python train.py --n_layer=9 --d_model=256 --n_head=4 --n_kv_head=2 --head_dim=64 --d_mlp=1024 --vocab_size=538 --activation="tanh_gelu" --norm="layernorm" --norm_place="pre" --norm_eps=1e-05 --positions="learned" --qk_norm=false --attn_scale=0.125 --bias="all" --tie_embeddings=true --parallel_block=false --init="trunc" --init_std_qkv=0.0441 --init_std_o=0.0104 --init_std_up=0.0441 --init_std_down=0.0052 --init_mimetic=0.5 --optimizer="soap_variant" --lr=0.00298 --lr_mult_o=0.645 --beta1=0.95 --beta2=0.95 --lr_head=0.00546 --warmup_steps=200 --schedule="wsd" --decay_fraction=1.0 --decay_shape="linear" --final_lr_fraction=0.02 --batch_tokens=[32768, 65536, 131072, 262144] --seq_len=256 --doc_mask=true --train_tokens=254100000 --steps=2934 --dataset="wikipedia_en"
Each number is 500 + 25 x the weight over its row's rms, rounded and kept within 0 to 999. Layers, rows and columns count from 0. Numbers have three digits each. The size before them is the row's rms in percent of the matrix's.

# down: layer 3 MLP down (transposed), 1024x256, rms 0.124, rows 53-105, columns 0-127
# up: layer 3 MLP up, 1024x256, rms 0.131, rows 54-105, columns 0-127
down53 094:472494540455475476461476515486481519481484445505490528512534530502496509512503521471492473549498512504558461470470513496491505504506498462497504494497509501499530481442494542491480500475499484529446471534506483493513487542489538520474526478548510525490470486502495526514537483516517482495464536508518501459475498497437477524537479503496476474534507472483493478485517453510506528509492
up54 100:477520440508502515508539514500488520462498462536526533517530506463566472491501517466521454523455532504500531519511449484501533451487494524507507497500503458493507506527507473489507498496481491507486532501542478473529458536485500494454547535520483534538466532494515498473507473479501498493511511498507475469531499514487456528501464523486482491485477520500481501481510494529486543497542
down54 092:522508529539548485478495456502476527508493531479490479538485459487480490557488491522522545481489476503480474502512531496522503442478501510497493508511518445493481513503488508503526504497484539533517450510503541481457527476519493477485455524451568488518414548519511518473532498523501469487494503478499532512487532487464467444507541532517491504506509527510531536512508490459467497477509
up55 101:529460502481479499524480510457494488551497495523505503467488512490500512519509515486525562507491538497518514522478487526513487504523499506527485448476502504466475529496463513523511502452492537537501499472451522502503459497498455475498479543484499503486502523489506515534480489515504497488493510512536511489484501457514490509495473531458463487522509466498569502475466532484496496443514
down55 097:499473522535470507494485519479505480502551531483544480492489514487473483505551511475486498468498470491473461502500531548510504494506517475516484485498521492474520501493503544507447531512490489501471476502516504476558506471511511524499529487450504518456511481512509492476475525446482500517467530510513506488505506483450533482456465502469474500524503498499481481501505481519493530446491
up56 101:516510534464505533480470504504519495469510518498478493536571495504503519478488499502495519536525571425522525524495488481478528473516527507495433466460508508513502495540496477466506528461468483492529468514482489498458517518516528476547517485514457516567472479464494510494532510507531538494505524491539490521471515523484460523512474468495503439457506525491508524522459467525523501502514
down56 097:479511510490496452491513504547518468499527506464541492484485514501453477510499455510519481532513442504491468572487499467517498508514498457525496518503457489484491529473512516492496458478535501512487495500504547493518485518523480497534519535470498515493534471547525494485474526492537468506511524502516514482485511471504489481551509492557511513504519517536482526505491454471511507543473
up57 104:557482514523504512514482489441540469454523470475487484506482439511498520512539515510505471447528559520511470475547511456486513495553459481514479521494486465476468496479524486527499512501512532539520541478512513501512559512493545461486514500478504491501526520514460484489469469494476476489508513531476509491479488481508497487502465534465493539488545495503472500526509544479526515503515
down57 108:503524511524525509498519484501516482504508509506488489515474486547534508500533510495543527485529484518448518520514488530484503509467512502459479522481505496467490487481485489471533480505490519488520478502499496520452549511493445518509512505495470516473519453500461452499473524499469469509524482494523502498501474494544502510487542537448528550453514459481504461555460504496511526521468
up58 096:515485525538490499507485518471468490468476497503456501511483467458482485469546464522495526435511456499480540493524485511471499523507491505539489485477500526480538472528490543472517527519547508474538471551461463518531482490500490500511487487496552516486478465500498496547446532512491533511489513501543466521538500510508483459463493516509500506500489502493515504507497495502508472495487
down58 104:514459481495516524532518500511487515498490508481500511469523479497533496462474538460466540470444495479563503532463490535480516510550481464504484512462561492518495528485489487500462550520458516531516490476530464519486482487527516519509538477524494537508518473493504488508476496539516537531516455547491507493486496454507519514532487541490504460526529459504516510439494478519526503492495
up59 096:504515466499522552517481515508549494520458479491479506493510477507528491470488463454482518447483520519518466523454465482503506462478487541485487488528528508482480487476541520461476488486485508514537508481453470507485492498513503491534524500480493523485547521494492479531516499469548461526500501507532496520483522485490516512488503478456505515485478491503512513531503533518487502541520
down59 093:477477534490512473541532474497478507544533487469532456496505491493503539497500486499490508523506517488537491499558515485499514455463494479449475520511489460539480550502458490481498498471533516502486506499492476521507467506456556514483511514469512492506540461532503517488463518466521484475494500477486521516535536499496499535509562467547499492495477477484479498474468501512522457482483
up60 094:539509502485505496457488490471476485576462462482481500499519524467491469525513503476503512528478528494533475497507500470539519498470495449521477506511526487555454516500545532509506489536483515514457521501523501506534492517522462528476482484535510537496501488503484516493486492502476522480521484496493520523504553494524496509507509537472540489531511466498542456495478491483528536483459
down60 093:524483513472466526507467497502506491517501519536486496482525504467524500518456537523516516490466561489521518487463483502546509502476479477496496496541533496468451464542491484524495477524522524531516516457560495508517566517535499484494532524470483515487512482521486452502478518478455503518519469483507502522502482524526487494472475551530488500498488514482474511511513461511552522466469
up61 100:502511444498520495526494524489497489467502515511516487488511572497489512534518515471525490498458525495493476474469507490492484535481508476450510499455547486494467512482535465534520476505516451460463479502458505529470481527534487455475485491483564548474524488473543467497544454479472479519518511530488486478521520531533523485516487500478493502507520549528474526517534499523443500490497
down61 104:517463511479463496538514520458520488490462515490486499489510475469492482462540481487478513494499494474500479477490551506484509467509490477479513515465512500512500423505530537502504476521506540458524500496554516542473473509478509559498544467502499489493505491494495523505475501466543476543492539503512506511501478473511450434496512505528485536541491551468558480478480519462550504568503
up62 101:492481496542539451507537463486518503507504485436516505531524500472505517455455511523535507494482486501525486445507483506531485506516473534491472523528535502529512532491475443484469471499478478496475518484544512525473523490505504498548545518492500476506503496497481502537548548481559480501502491535524458529499488523508500484475431490518522479517497510540518513496511480483477493453474
down62 098:509504504443500535490493475532495513545496501488498506488505507557545521531498517522484524515483536529507475507502555482529481489526475523510524530484541511494491490531514467475484484487517515494519499532531458552477530493520488479475506508477482485530475466537498509468502484463507453471546494474480530501489475550519457499484539533502495534467506470512526479489532506456506476504490
up63 102:488505496504497491497461516532500467484473519509516473510491492501513512505531489487510509518511522541548465506481501540537535530504501504518474515501457449505481500496502524563511462527541501487518529508486460478508462510475529472518527524532536514482497434468479464523481506495470492520447515541496487507508496463532530461460507480499507494449525490464492506490493462500510518507520
down63 109:481554558475442482494493482523486455474449496500508467515521521529529520505510462489473488483496469461512509508489520533542524477494466502532494485531477496490505550498500481516494463513496492499468526524487493476486494513524496459485534490537517521475478492496520478491522495487517481447503501519506444539461513548560481480501493518488518480520495477489481495476465484481512556491509
up64 106:516474489498542497518505529496511519458483489512555513513542471526520492497494483481507522510494512549483500512508486437531475565480537521473511494471460523499549493478504495520544529544497491494486487474488466473497519450494540498495550511467524498511473520521554484513485462558467527543477481487453508529520514486534498562484519492512503497544534515549527526482484516495497481506520
down64 095:466494504555461492506457505471495477490499498505510467430487491495508511516507580460496496530467491500510505499488518486469501485483490461506487472516555521495492452493512525487454470520511522502511510483516474517463502466478513519499461500499489523517502536544467490519472505507543464499497470517513505540514450508498470526525525487515475502488475502486464500514511535497506462560508
up65 104:480517514464488508544476517481518523500487475529490534503510467498509503461548473493440474455496494461508475508505506464535525473501523518527500516502528499488506507496523486539512493473525487488507472517523490501538506548497493500531509508525515520475515491475524482514477512541449486495545544491535479459479478512496539496512511487490514526507479481473458516521496490530515473479459
down65 104:482522464465546461519451457522465572484497483505476528453538458526525475496506483403461506478524496513487475487549535515528573476504519513496468507461540528483490479469518493508552469487489499480510504486473459479528497514513530464534490519505544515506513512508510520469506488467458464487518461470478517519469485490545524482519518467465490492471489482532511486487528468481495506506517
up66 103:451461501480471454495504542475501527485482497465497515451474498489546491505514483497512511482520522541471523523483483435504546489456512497542484544500518512465482516507512469508521506467485534500541527528504485466451480494507504526510549443464512506501501538508518501507465508502508514554461517446460483516467512507523512516468537483484521483474477529468492456508495460490489494507533
down66 100:482535498513468488490510529564501509498472494486513505535491471477491479483467513539436491510491511518521491478479491498460537483531524526515567488499489497505518530459489433491488551480475473477482512485526489519512511502545492473463524459494488522492475505494479497518464495513523505467484524480479506533530508473475530528521530509537465460489535530491526526500456485495510457533491
up67 098:494479513442462485504488543507487519517481485489515539544518483492487471477491538500474489500505446500496530512479502485525493511479481507497587493537493494513489522498493472491520513494517537455543461502512508525528500501499489511501525455463506483522460534502554482459470500485528539539452477486459565477514479528504473514521505497509488553548531505510528522475499534505468516486503
down67 097:499485532512479481535475530490493492509499484521499479456440453527494473510499535474527477509462463486461450470491471508513495508485503521483497441492465491484535481477514521470528502473504484511520523497519490482502517483499512486550482491512487495507490473472491528515501442479482454472514520567492526485435490497523507469491471448506481508518520478503468462553501480548504517527500
up68 101:509502503453466532529484514519474493503485473513495521485481546530489558517486524512570470499542512517521479479464464465499526542522493499496474501482501469482440497496488520492528499511522502533485539518514485532516478497535508475523496488494487495471477510509502516498502499483521496485509496524507479538511497526528458521500434537534531514526486516477496520499534508527471518499487
down68 098:461549509523517503554509520495512535481484532521476531508510466515515504518484529495481494468513473519505513518482503487472499478496499477434482513488526457487511530519516504520472491474497479475498544533473505482471547460513477493447512515551560523527471540503491502478486506527463502517524485512521500458497496516499523448478483506497518480474543481467485498483496447502511508510511
up69 099:495480465503496492500444457496502443485503495543478509512515511510478516514498489507510469465518538491496504488461468501531504488490517446488507506504503499481488521503502472533549497524512501485497528483527473505465483498517512525490502455477535515481474482491490466447460487533560439494499490515537492505506474521460497487518513474515513527481458487497542550481528471508489523462530
down69 097:508497506471511468496488500512512521497493523495539463500532507449545466480470492514502544522480515507446489498502507526462522523506470536466489478515525499508554557518492490471494490475506519558492509508478476476501520507477465514520568501546509464506521543541493512531553515495489533531482510495491490507495498515475469500480508461484472480485556512510462504536507509509523496531493
up70 109:520522466529518509481431489514484507530448497521485532429507473494501527520476506473463507505497520517548520466558508490507508495503453508484477550491515478477537509494441497529544507506548494482481471507497507496514490532493426539470510528497510507506481463464512521500505478526471472517490516517522494512481494548476527548492484473512499530507529483489543509495524495513493557524526
down70 104:511502521484516509491518474532460494463480490523469462470473502531495505473507509504517535493520555462539479479471477500520511506536481545459499497477527484503531454575451500497517454499551507503487496553505450489512488522467524545476495495538524539537473475484450473476511536469492464502521466501476503492484483486497508491469507487554522501497495502487512492477524512486501462509509
up71 102:519522487473517530502525502531501505481471508488527529494471520442480486473460514474512542456535527440516510530496485485466472488476474475499493546501520442544458516514495476548465508500503538499512518481533465519487488501542517519528513511501494474454529527538536469499459498479510509481466498485514529471480478503541488544505500503467512495453522453480511495513516493483485558503468
down71 108:494486558485483526486546496497454468547516521531515504494538532489455528501489485525503488474513502472467494508481437465500476476502476454536537534501496494530548517455515480483519495501509511521479484509512489446516482490510497456489493523486492501524533482501521462532493461511454526439463512526490506480472524534540482484513473501507468495514543452496430483499519467500513496535473
up72 097:494517517533551552463489523531498467523473502516510523549503496495432453474489525482521522534531472500517462510510514508516529524545469523472472554500508490482564499530522463496511515482512494521470474534487521513509471496488497501535520527492506484517498526518515496466498515488501476504503491487506499473511488497464481499498526517470510524517517439458504499504539418496506454498479
down72 092:518533492485487468508519488482513474523543436505533555492504550493490478547504474491512493473485512505531506492480475502510497510518475523495506497554543505477452507499501499490474485507555479485553508460499512509486539545487536517486542489443528521502498486509518525511504481522525483501466475491508481518523520483501482539524499484479507503519506538513476511510471494471474536494478
up73 094:513439484504508507499511516542451506479520497506518524492489509506474483494469478506479491492516513540475508512476489499450458542472481494503522491473480515437538514501535475542484501482515524531487486501507509474469539491537487491499523482541497505479495530491431526480507518539550473491511543455507479453477523469509467476535504543531490467501455522472479458490504509530462570490507
down73 097:519518465465519495459499467516574475496457564505528458471499471520461485485527495509547530555502503449527485516542503473537514502503510476503467470490452504482530506492534462524491485464498458526467462500538509468502530499508515496496514486510465492505481517464463487463498516461509466492490501498508447489472524517484507513507511499511456507466509480506500484483521545573508500490480
up74 111:467539537473486494521502506468550523477507475543457503545469498514468503503549471467491496438509512483535479492476512522521532525505484520529521491540490507503505517532480504502471501458490469511491473486489482499491526529484532469491515468504505480492496534475505517505489536478439474467523503545503497552504518519470500503525474535473515491509497493529449487484507510481523471520506
down74 106:496477509494476442491504500469471498538529478498497503538493470557478445501518477525516502535494524480469461476463475470479508475504531521492471534507490477504553448499515461463519467506453540512519436457488510484540506506514487486523473498519494469552480521459520534478515488496507489471511485504546510541536490511465480491508481483512514501521479511472514506527524479505498491475497
up75 100:449484497498466509482499517533484492549529462522513490491498512512517486499512492522485487476517509502516505507494476509489449517506513503510482502482491498479505493540518493496484471452499494486537506490502525490514476517507504469536500518478547454506515522487503519527539502472512474483515471466546578496554497506562484485469511510492501507456507538489483491518493502451464481496495
down75 095:519523455463475538538481496526485461465485488510482490482521493527489496490506519442496571490489480512519482519515452477508479488467479500536533435494464509504516482493512451484505518514477486478459472510477491493501481516500463544545511518469468433477511465496546529514519478498492545486532531511490502509495506486490503465503508514490447504518476466481516454529461487531514507540508
up76 092:557520457449500480498508480491505492492455508480509429518482491491495508489475502517527515487481545504522461468516511491547530476503445508476517515499522476467522495481474481474462544481496499514512455475541522483506492465519524486510487543541492456525514497486473530535464471548466512504520483519514466544490491494452519492519493492566534459484483470509475494463507489520503518510469
down76 094:514509506503476495471485519476535543470501517497508499465473501529516566533518509516503508532492534517455473496511505456489507495517562504495516503575470480451495501498473447483522463486493495480504457495470509489486542497492484488482512490523500527527513511539480477529525508497522519489464500502474532483490486480453500505513505495498489500509488497485502500532504488532509483503533
up77 095:472520549523515526481488484478479512501539513491535474509506545512485497534522464531480508540531477500484471512469433491532489483523529484480490471537476490514514503475450545505486514454499499487487495534511498480476487503472536508488526517509471499500513527512474511513445507518471434497532461504479529493517490521502497480520465505528545476534520440486528538497514491528530557501514
down77 094:494524465521495526488479467485481443486497476546497514461509469484501492512544447468460531570521486526492499524496484508529469477537462493508514472463477467532455503513478482483466496504517499492481526493513477499537501526515487482493500508523501528542541515527508482491506459505551494465473500453497523524499493498518497479532446538487529485506490504519508474494539519476471518574479
up78 107:501499485500490521450522482523454510483504522513526550534521456513483511511543465513488501445481467514482507515546504487517492463482520520500502465505470500511494511524501523489491517503512496544519540549472474518508484524510529490546513482469544499472473515476514500474515441456507502504451519506526505513513466520474511464560486511480498529500475517500471503476479450482492512513499
down78 104:478505498499510491511527524492493501526540475481488501467518500509484511541534523481504461486471493524479489522512501490496462519462504513514517480476504521514510512494503467532497517510542491512481494502464531474505528546497497498512488478490486494541446454475522501494514522464484473519527477517540500503503516517514526513521528509507531537498474453465527505490523527494517496489512
up79 106:492513525567493526529512513502521486512502519492530521491505498477462458439482487494553468507470475502482504500530468490479477554519463476471487509480506492516533526497523496506487469486524522455489512474485511501474478491445520510500500508499461494491464521529524545492515492514506438479512524471486520466543496491536494485508499530521486488562513503516468500491503511506532481479514
down79 103:497477482462471489425556493518516488492486465454520511531491457474499508534514515491537498497514484480499496503480504520514487454544520513510503459497493512481515525526485481544487495507512528520526470471459507489559475516479505472507472515539498480479472506528501489517500509494479506448488504468500524502488548526502553506550512479488500518540479464508502528481550468518541518496498
up80 098:498471504509496521535471490488556533470460480543491534505494499517494494486488524524515541476507532516539517531495512500508500508502461482506454441461506456555490535476461552512480471507533516498486509513501502507494483495475530506494523505511546502500476512450535519494514480484521535502451458493519464498512496467507530483489478526564498456516493469470496506532503547538505468467529
down80 093:500532497535504470505534504471488469471484517483524495522435504555483527508515496437487492522477519520499500479545544534535469506513485463555504459495528476524496473469513512492535459503527519476482486568540501476545486505505494485553522484455527493516500505508500494500520490511509483478540499464523450486493475449533490471521521462468486525509520501506541447532535515456493461555469
up81 096:485512519508516492476490504536542467516540485514478533543552474511498482515446493526483509494548543461514456513492488480471457521528509519483519499500502477463529501545483484482520503529531486513441477508532504492521479517509463508500510524556519467509443488522513458466491469499499510474468524509493456484542490494526504504524509499515493504520495531525474553479529501482521543472491
down81 098:465536475475468485572504480486513458528514479532526464489501513557491482497509495492486516488502487461484499509485471546467535482535459497550533494514508536486488516474495534512521513524517539477500511501489503528553491495491535498486503495507493499509523472500496481502463472493531509483485502496518523511466487508503492533535454487501489481590545543473537534544508520500484473513484
up82 098:525543529463508553554504499467496528512462485466484551492497498487504531474484502454522518493524488494493504484509447500556463537513483496513482488501486523506499475511506492439503525506475504513494489537497526452519497487499498503491514552472529483481484511498439489493510502549519478511491510460518521508465526503480494515478471515467512467499507501519511529474489480436530523476444
down82 091:514486524520517483471483546470508495476476500480500504504528507486537496487475484494530496492539502446518497476451486522498481474502491479472492485506471491494533522520553571523436497536508498515493546514429492539504458514516523501487459543495474502470499561537501480487486503518496464487528488482475486498513473502517466465503509510550523494455478503436497531497492506532507501529491
up83 102:545493481481524555499486461468506505446492542513460536528527515500459508493515496492483452468512513484530531495463549473543463466513466501536481533510523517487496481495498492508498470486483537487498472496495483517488483462495522536492516522481480529488500503480498463508515469544437501532513488487506497539487504470497471453539530509537478492488498530472491539535514514476457560488475
down83 096:500480554455498533488525513536506469524518472520523469500558515511510479466533517528476498482469491479496479508509491471465508460506480484510520489529504508497514531468450501458453487520498520519525432525500502518478523502453487513491501516504481512495521544474521517532498531519522519468532516477480504519545505494539472457461514495545493514521544525514481474514522444537482522499520
up84 108:552498484460482511491471507479507468453535531510491529528531500523487521537539498495500495530550560499466490505503472509484483502500484508564480492560540495533483514490502476522492532443467491531485463489525494522501512520501486448538501491528495524531538478466476521504487456463503476486494500453478493464502515533503511493484496528505520513490517497480454508532500481481488470473482
down84 102:468509506494515500505528480512535515504504502503464491449507448495489515501464535470504509585509514514507510496501545541486481513508506512550508531499490527535534470528468561492500466492488457539492507503486486482524496490512546492528487475483465463510498503462537511499496483503467488484515527528496537446467461531461475490496505489526480549459479487464494490487452477527481544532510
up85 109:541508512523506477443525480481479481514466484504520517467493517525481519501466485483479467526523485466482461480466504484509483489511503515473491469474448488521522468525536482537465504543525495482545492512496447518484455496529510528512508513516518555485477493487445531521504486476460471464529504538497513514485542503511508482514537535500520490473465477492498470495525515521504497520479
down85 105:512486517467469466501490493503521464520495487493498522530439482531499533483448468509471504512529462489477486480468448475489521535502467527527504492501483482504487504512507537515475504483510505476534533484467477481438449525503527486508515463527446475484519531500514468535484476475501518484524494499459520547511517516524485522515474536535478495507484487498484483483515498520482532524478
up86 104:491523512520497524460513487524514459506465534512486519524516456483523537474491490488496479538481495505484443505506475492481493526436542504511518480500510519486514497505505472502502528543528517521473476497487508511514492517529484502522530475507513482471516507522502498491497505529491483496490489460477496513503529498491517526488509483466475506456497483504498493501497475549491519542544
down86 100:462548497465536432457514507485507499510468481481445490497532533522481496475495524499524493505556505509537515526522488503506528478472548512450486524511463521510494529518486536497472477524511506496511492476440518465470456466498503450501484527482496501528488499493521512486531502526505470495501492498501496539513496483532473501471503473495490526500480506537504506502446521512510454509481
up87 099:520497518493461493514500492520508494513515467507483486506533478474488523475464528502472532542504508510510522477523470472515475526513532504497519490467502515501486490551535486524476518490524499477480484522483496477499496544458507452479516537492491489494497524529499489537498526518535548489477470558489537452491495516491502534521509480534547455485504450516534522510480454461497526522445
down87 103:491501456483483482493472536498494518505511515497533504488458484507466476587535454491495494528475497518497536530533517482462468476532518461489490457527481478536506504466524518538511492513489461475498501482475472489522511512531505514496434528452490521478502536501506490501502540460495521484491460520534508517499499543478512483509521520513498517525487533527539495495526470501521488489462
up88 108:481507575453530470516535504501526510506522516488527517521518484511455513515485498511523476545503498512491449463503471517490529509518507485480506529506515493476521522545494483468533493495494545483487480535491550522517447464471535513544520478543526535480511493486502522510474493477513526523481518487502528507518507456520519548456502526518476533516509463499507470471514505500453491486483
down88 106:503512511498514558505527505476505498559534459480451521481521541489500505536500479515567529483462477525468472549467464511491493535502498514477477489507502527482492472553533478475461481534465484536496506525477519515473482505483475477500481499501520503494538497548535523486440481498485518491522496490513526476509491517513518575542468503502503478489530464489529481504474481544509476465494
up89 105:528450536518514512525522503456473500501494505530494480481477475496463526522511507544493450503496504469482508468516492461509512506487481539527522474498493466514495519480508424499523524494503522519526488509489513538505412538513459546509492474498485483460492517480499470521501504515503478468487484492464488471519514484504493497528522502482562505518484467533531498507462475465501501486489
down89 100:510457530524518508471494514468483516469461465493484469493486487521489494473526507553501471469472507490471499490539476533539497481509498493513479469518497513483486489455515478476447510478504546460511481481529547477549503527416514496500508502493508495537492493496498508509494500538510522533548491494544531517487480515486469468487513509505483521503510476506499502467492507463467485476532
up90 104:471519499534527457491491514444493464478456507542481496499498475555493504544483519522489520466452443460500520512508491511499495468469471535490496490535503529502515500517521541525484471521475518557491480505533468508567512485513483494466486478478488521497504515459501524476505529518533490487444510502506487496493497502448511502514472497456469479486519534471521504515534500482528520503499
down90 097:493539488507509481542504526475511532476552465509496500530526559489534535457518537526485494520566484512490444483535494487530525504466474455522484449472527475506511513499519496475518539464471487492507515465508478509486531512482498518470492506551495481478479478516493493537449485472524472521549513488469508504501534520488521490470460490493463491498482491524505516502469502522518545499526
up91 103:471541514445559519525510537499520489486486499527486522496504545472512546535519530491506515505540494537551470521477480503541477497447495508478507486492501511449445513491484504481513495486480495472488494485465552504477533441479519478486506508465482483522511517493498459530486495512542490526504507507465489486516540541495522528505499478527533529472501459477507508489445497507516454501518
down91 102:479511558521476481496462494484513500477522459507475475520522466558530507522460481536478482519515506497468537498508502488454535536508503521449490528472521491523487525504487497487493509490486533525507518503539510500541489473529516428563481525478539541504516490515443503521505556557519453490510446531525564539460481469475477517498436529549468514479488530495511535518479479525480535475525
up92 093:516503503494471556509560522479533521499548442489486485498544520500511493476485531494451491482455499516533490446487480489547480498507567529553455509531482514493492506480540528514533517485503492505482474508502482481511497483467492508488477516523518518532486494469504518472483464511502512532471515548524487506550547491501466462486492490532512507486482478517494476466529556500540483515500
down92 093:495491508497513475504474489502495524521495550536523499561494491484538475487470507509559484511498450516523475452492473507485486521508518485511518529527499495490482502530481489504483489499534438497474513499508502535474545455519534465477518490515500487485516440516463487468539517489539507486510504467517532468491512492488482513494521505508489480515509485475515557470499512492520448475528
up93 092:546489492493513492475551501497493521529501443554464546458497479512498485524495491483490466516490482512470510487484532485535475493505516466497490477470465522506500515531505526492511526522532558527557517496504470507536520497513471509522525486490518544510511465501484460434526532459495524514516485507509511494462502491513530469535494505505504481493506471523544493516462471458529490452486
down93 096:455481513510495510486504513483496507521526468476496498476489481495520482433523460501472486506468516533525473488492523511475529487516501489500536506484476534489522482466539518488493495501496498477546544479492535525496509504473531520546499477541555511571472458548517498523482463490513481460484471526472487459562501504483487491463539530509513471511479489472493498526461502524491508471503
up94 099:501492470533506486453510512494487514498513499532519516506454511457514515511512522454528512534468525492471501520528494521481457516488512542480481474487545507532521490539491506506482500493500488471514509527506488498526508479473489515491502519486541491489513520476470431482509479516470502521535532513479519537500509505517508448424501547565488476494508544500490551483488506487505503472466
down94 092:517505527503477510480492492524491493492500511502487493525523542483493488528522570527517471560484477487539530526539499485512534481482499486461493522521501462492528491463487540531484517462520492514503528514482503489493529507493513483465496518467504482498460486530454515502461526498520482489494500474519439514494497479515466484512503468510461516572477502494513492514499471557484476507519
up95 100:484565483506451487503542486473466513487500469529564486489497494478513523540491498523528435524494479526522455514458452512496484532489537518479511529500505473479492514525481435519516519472491536500525522514512495498528538543454506534479502518515519510500532477495462506481494518489537513494470515519540518491488516490507504469538470497484517485504531497514518498490524525511520478497532
down95 099:512493528470488511492502481471500529493525519459534524489493466535451489528529465554499542552498521520509526463495514494459463482468541544540514513469490499480474511510516504496500462494509548521498521490493492485550503507511506474510463477507542507515490511472503509505491523498492494467509496504514431486485519516539499517466503475455452539538480481489525489507531526519466526479524
up96 106:509524501475491487507504521512481511512489496493507485522530478475516487482510564478514518521516540477474513545478499510548502497508496515513544501557471474499488517486521477530505551504495472538474478538536498494515531478448493466484492519519464501521508481490484501464458519528497533539534509478506524497512551486523490468523485510504495508529499540526515473507507483483511483491558
down96 107:511521478516464486508482519479476530511499522474484479492505512510497511476580508514507495496503541414501500525482514520490523473504497513541469486498478483511537503482528465488546522486503467563498467525503479479514486514541544503474514544489496525554503512496505534461525517512498493481519472523470489455503506455542489526502508508526481493479505463507519478478475510509469480423485
up97 092:495491505507543496511476475515531525509537509492510496544526523533495527452462464504500508504484507476436473487472492519468479491499522437487512511487493506474510471540514441530513470503559513506496494488460502517551489502524510526503493470530541514454474507473505501481475471530498505514486492437527502465532531521502478492470502516498491513516510480525473507496507504507556482484502
down97 097:489474528545557540473540533501573515498468509532487496498492523500464500514528501526521486485511527497510482529488512499522504501509519487468486525512484511522525510543499504493522525559520524470490520505471498452470468495513536511490479486491515526464537519506531505538529454494526534472511496512469504494508514545486526545497530466489495546515536542467488484459517511510486512474516
up98 099:527469464505461441489472489522461490486495550488491471538479500459528527491457492501489466479529484489474460529487488476509499520524504482503530488534485468476500507478476497531553490474478512472505488537536542475512469479502474541539524544534503540499479529441483486519531479506549481452486483507465518499511516467497515526497476458509509501453545472449524550459542493510506506525538
down98 100:494502526524532501499523526461538513433530462524522522499520512549557522496503532503443497540529519516498458504519518490517484478525485495533484504483508459519493484542540501535499500478471520532485530544503467474487508494525477523524508463446493518516541491471548503502487553497495497465498492514502477503496476505473474492500520484486479468502486508481507502504487493469470519548511
up99 091:530495492498539477535500470478491513505538491443529505498532503458504483460485546516507494479515477498475530500497454492507538528507512470476489529572495508523466489500454508486506467502499514484535521527492487561501485507481496494498507500481449488463532495526500499487511481521502550460449495511458545500498534502483497485457520508518531538491530518458442450493531465500489494482514
down99 099:462495492532514523502474491498448530514497514517424502524519501497497501519492509477519525491494511483521507534509514463516492505508434445479521490470505487537503528529503491510490540517497522494500469477545487519480487491490472516521510475471535440502497511538471504501507478503455557498487449533480509493527508542477559505491460512531504498498495498496525491468490519502449497545534
up100 092:501542516514532484477498507512469482541465474519475493457459513486481432486521468493552475490550495497515497503466505512506498497495505501490543501487470485480501505493518506513516448494507477515485479519534497505504466506507544508537495478478458494496483512527507481514501514493504533503509502504478547495491520491534512481484503510471460516477485480472520565467498498510528540526474
down100 095:474481519513473479514528532476477458468512471490508477484476444515513504526470507507519533532464538537493494512524500470494508491511519517466459517484500477509534551502505472496500490529483444484532528454498503464493490534544494496507496524505536493498484512498512491493474481488501519454448499510507494500424496526496500463557500478458523475491479448526469535533525509524506491482517
up101 099:536541469484539488473506479490500481551530466511513522453496506527518520491488466510536530509497501530504479487504543484487551508507522487534512505483547520492526542522539478483502492521444503454542504493512494500478529531525517497470510516507481509529520507503463517522479512460483500469449506469468499508498491494460505496477510527475502513501475471520437476529492474511487538495502
down101 099:500548499493560512513445452487464460553519492498494498477488520505495570479502514508543513462529445488511504499507447530493479465534483506497535524477539493502562424471507513527481527450486516527505502502467494496496477479492476506488514522538537529504520515505479486493435471484479495523473530463479516470511488517488534504441488518512556512519509488492536548516481485461552485486500
up102 098:520474527478509504527478465489508468466563466504492495521484546498520468507493485552514537496474464504483500495496523525513521535482491485511534506466476581499485522466476543528446509505482492511498463536492523493502495501471525534529528524489513497482484493486517506513484512497500469482535512585510460490490524486471519526507529500493512510471493495500467447479512507469491474494511
down102 098:468491533464520467498469537501464560509503478486551505517459501501506545519529482476528497532500559475512483485516533469493474526524513500499581503486498474520547523463484508479507494466508498543482517514513467495454501496492503457505508587522493518449501519494524506503494475513507464508470530524554500472507479490512497508512502530517491456511521497512483468506503463510457452528506
up103 105:496512466540506479498462507470496493515509510481529506445504476534474463492527496483467491466545492492462469519465494485477486480545501476496510460507509524506491497459474521509503526484471504495536513508494541518467497501463532485470485446514509456485473484526505531514477497554491509483431528505506488497538518522541494421521515557501532527475497487475494477466503520535474503497490
down103 105:521509559532494494447537450534482506512486491511473507494456546481469521465463534541505480462543504508517503524533487492479535486466483508497476526516519485503514510587525487508483521487515477495439521519467473516464501457516541516522471546519458552527495472496507477503472521488512509512514546519491518490468494496499529551510446488539488470508531464514480505498470518496545521471493
up104 097:464489502520514540511451520486500505504492494485481523541485506513513499489469529513482491484483519483534514484476531494458494525495486514487490506520535481467511528474504549435541482519536427472469519531524512514471480486472480505476520510468509481483515516480522500476481554509533500504498477488499460517530563557466498486523459496466494542490472502506516482485519526508539506520505
down104 104:531501483488505493456525512470479506515487504482486503464542488491547470511530508538480499474511467455493503505484501509508482459502509484527504489493529528520500525479533504509462522494528554492534476505534493510488551522516455493507531459503490488523522499515487516513474455509500482514497492526555509511484482492501552547540482522518482466549512499517504523486525515485476547483548
up105 095:522467496510467506467505477472537513508531458482511466531523486499534482508552511483508495521495511459488513485509503500479496503523521509524547502502455499504514495479520521491487456490557520526485442499526518505473480449486501508429530514502524459509520498475520493458533438497504477523500481486498505522483510489473506470486501512502521537567514560485512489492523510515509484503470
down105 097:491475528529504512537479525535481533453523497482484485518504490488490504511507499533481513429468495518491546506489539500534497445476478501479481514552476492519502574479505458517503521529504489514472502435478494492532463494516504510503466502483502488460489486477545461509496491483551513522520481441466485499522505488519509468486542450505474476472524498517478471494510508506483492507504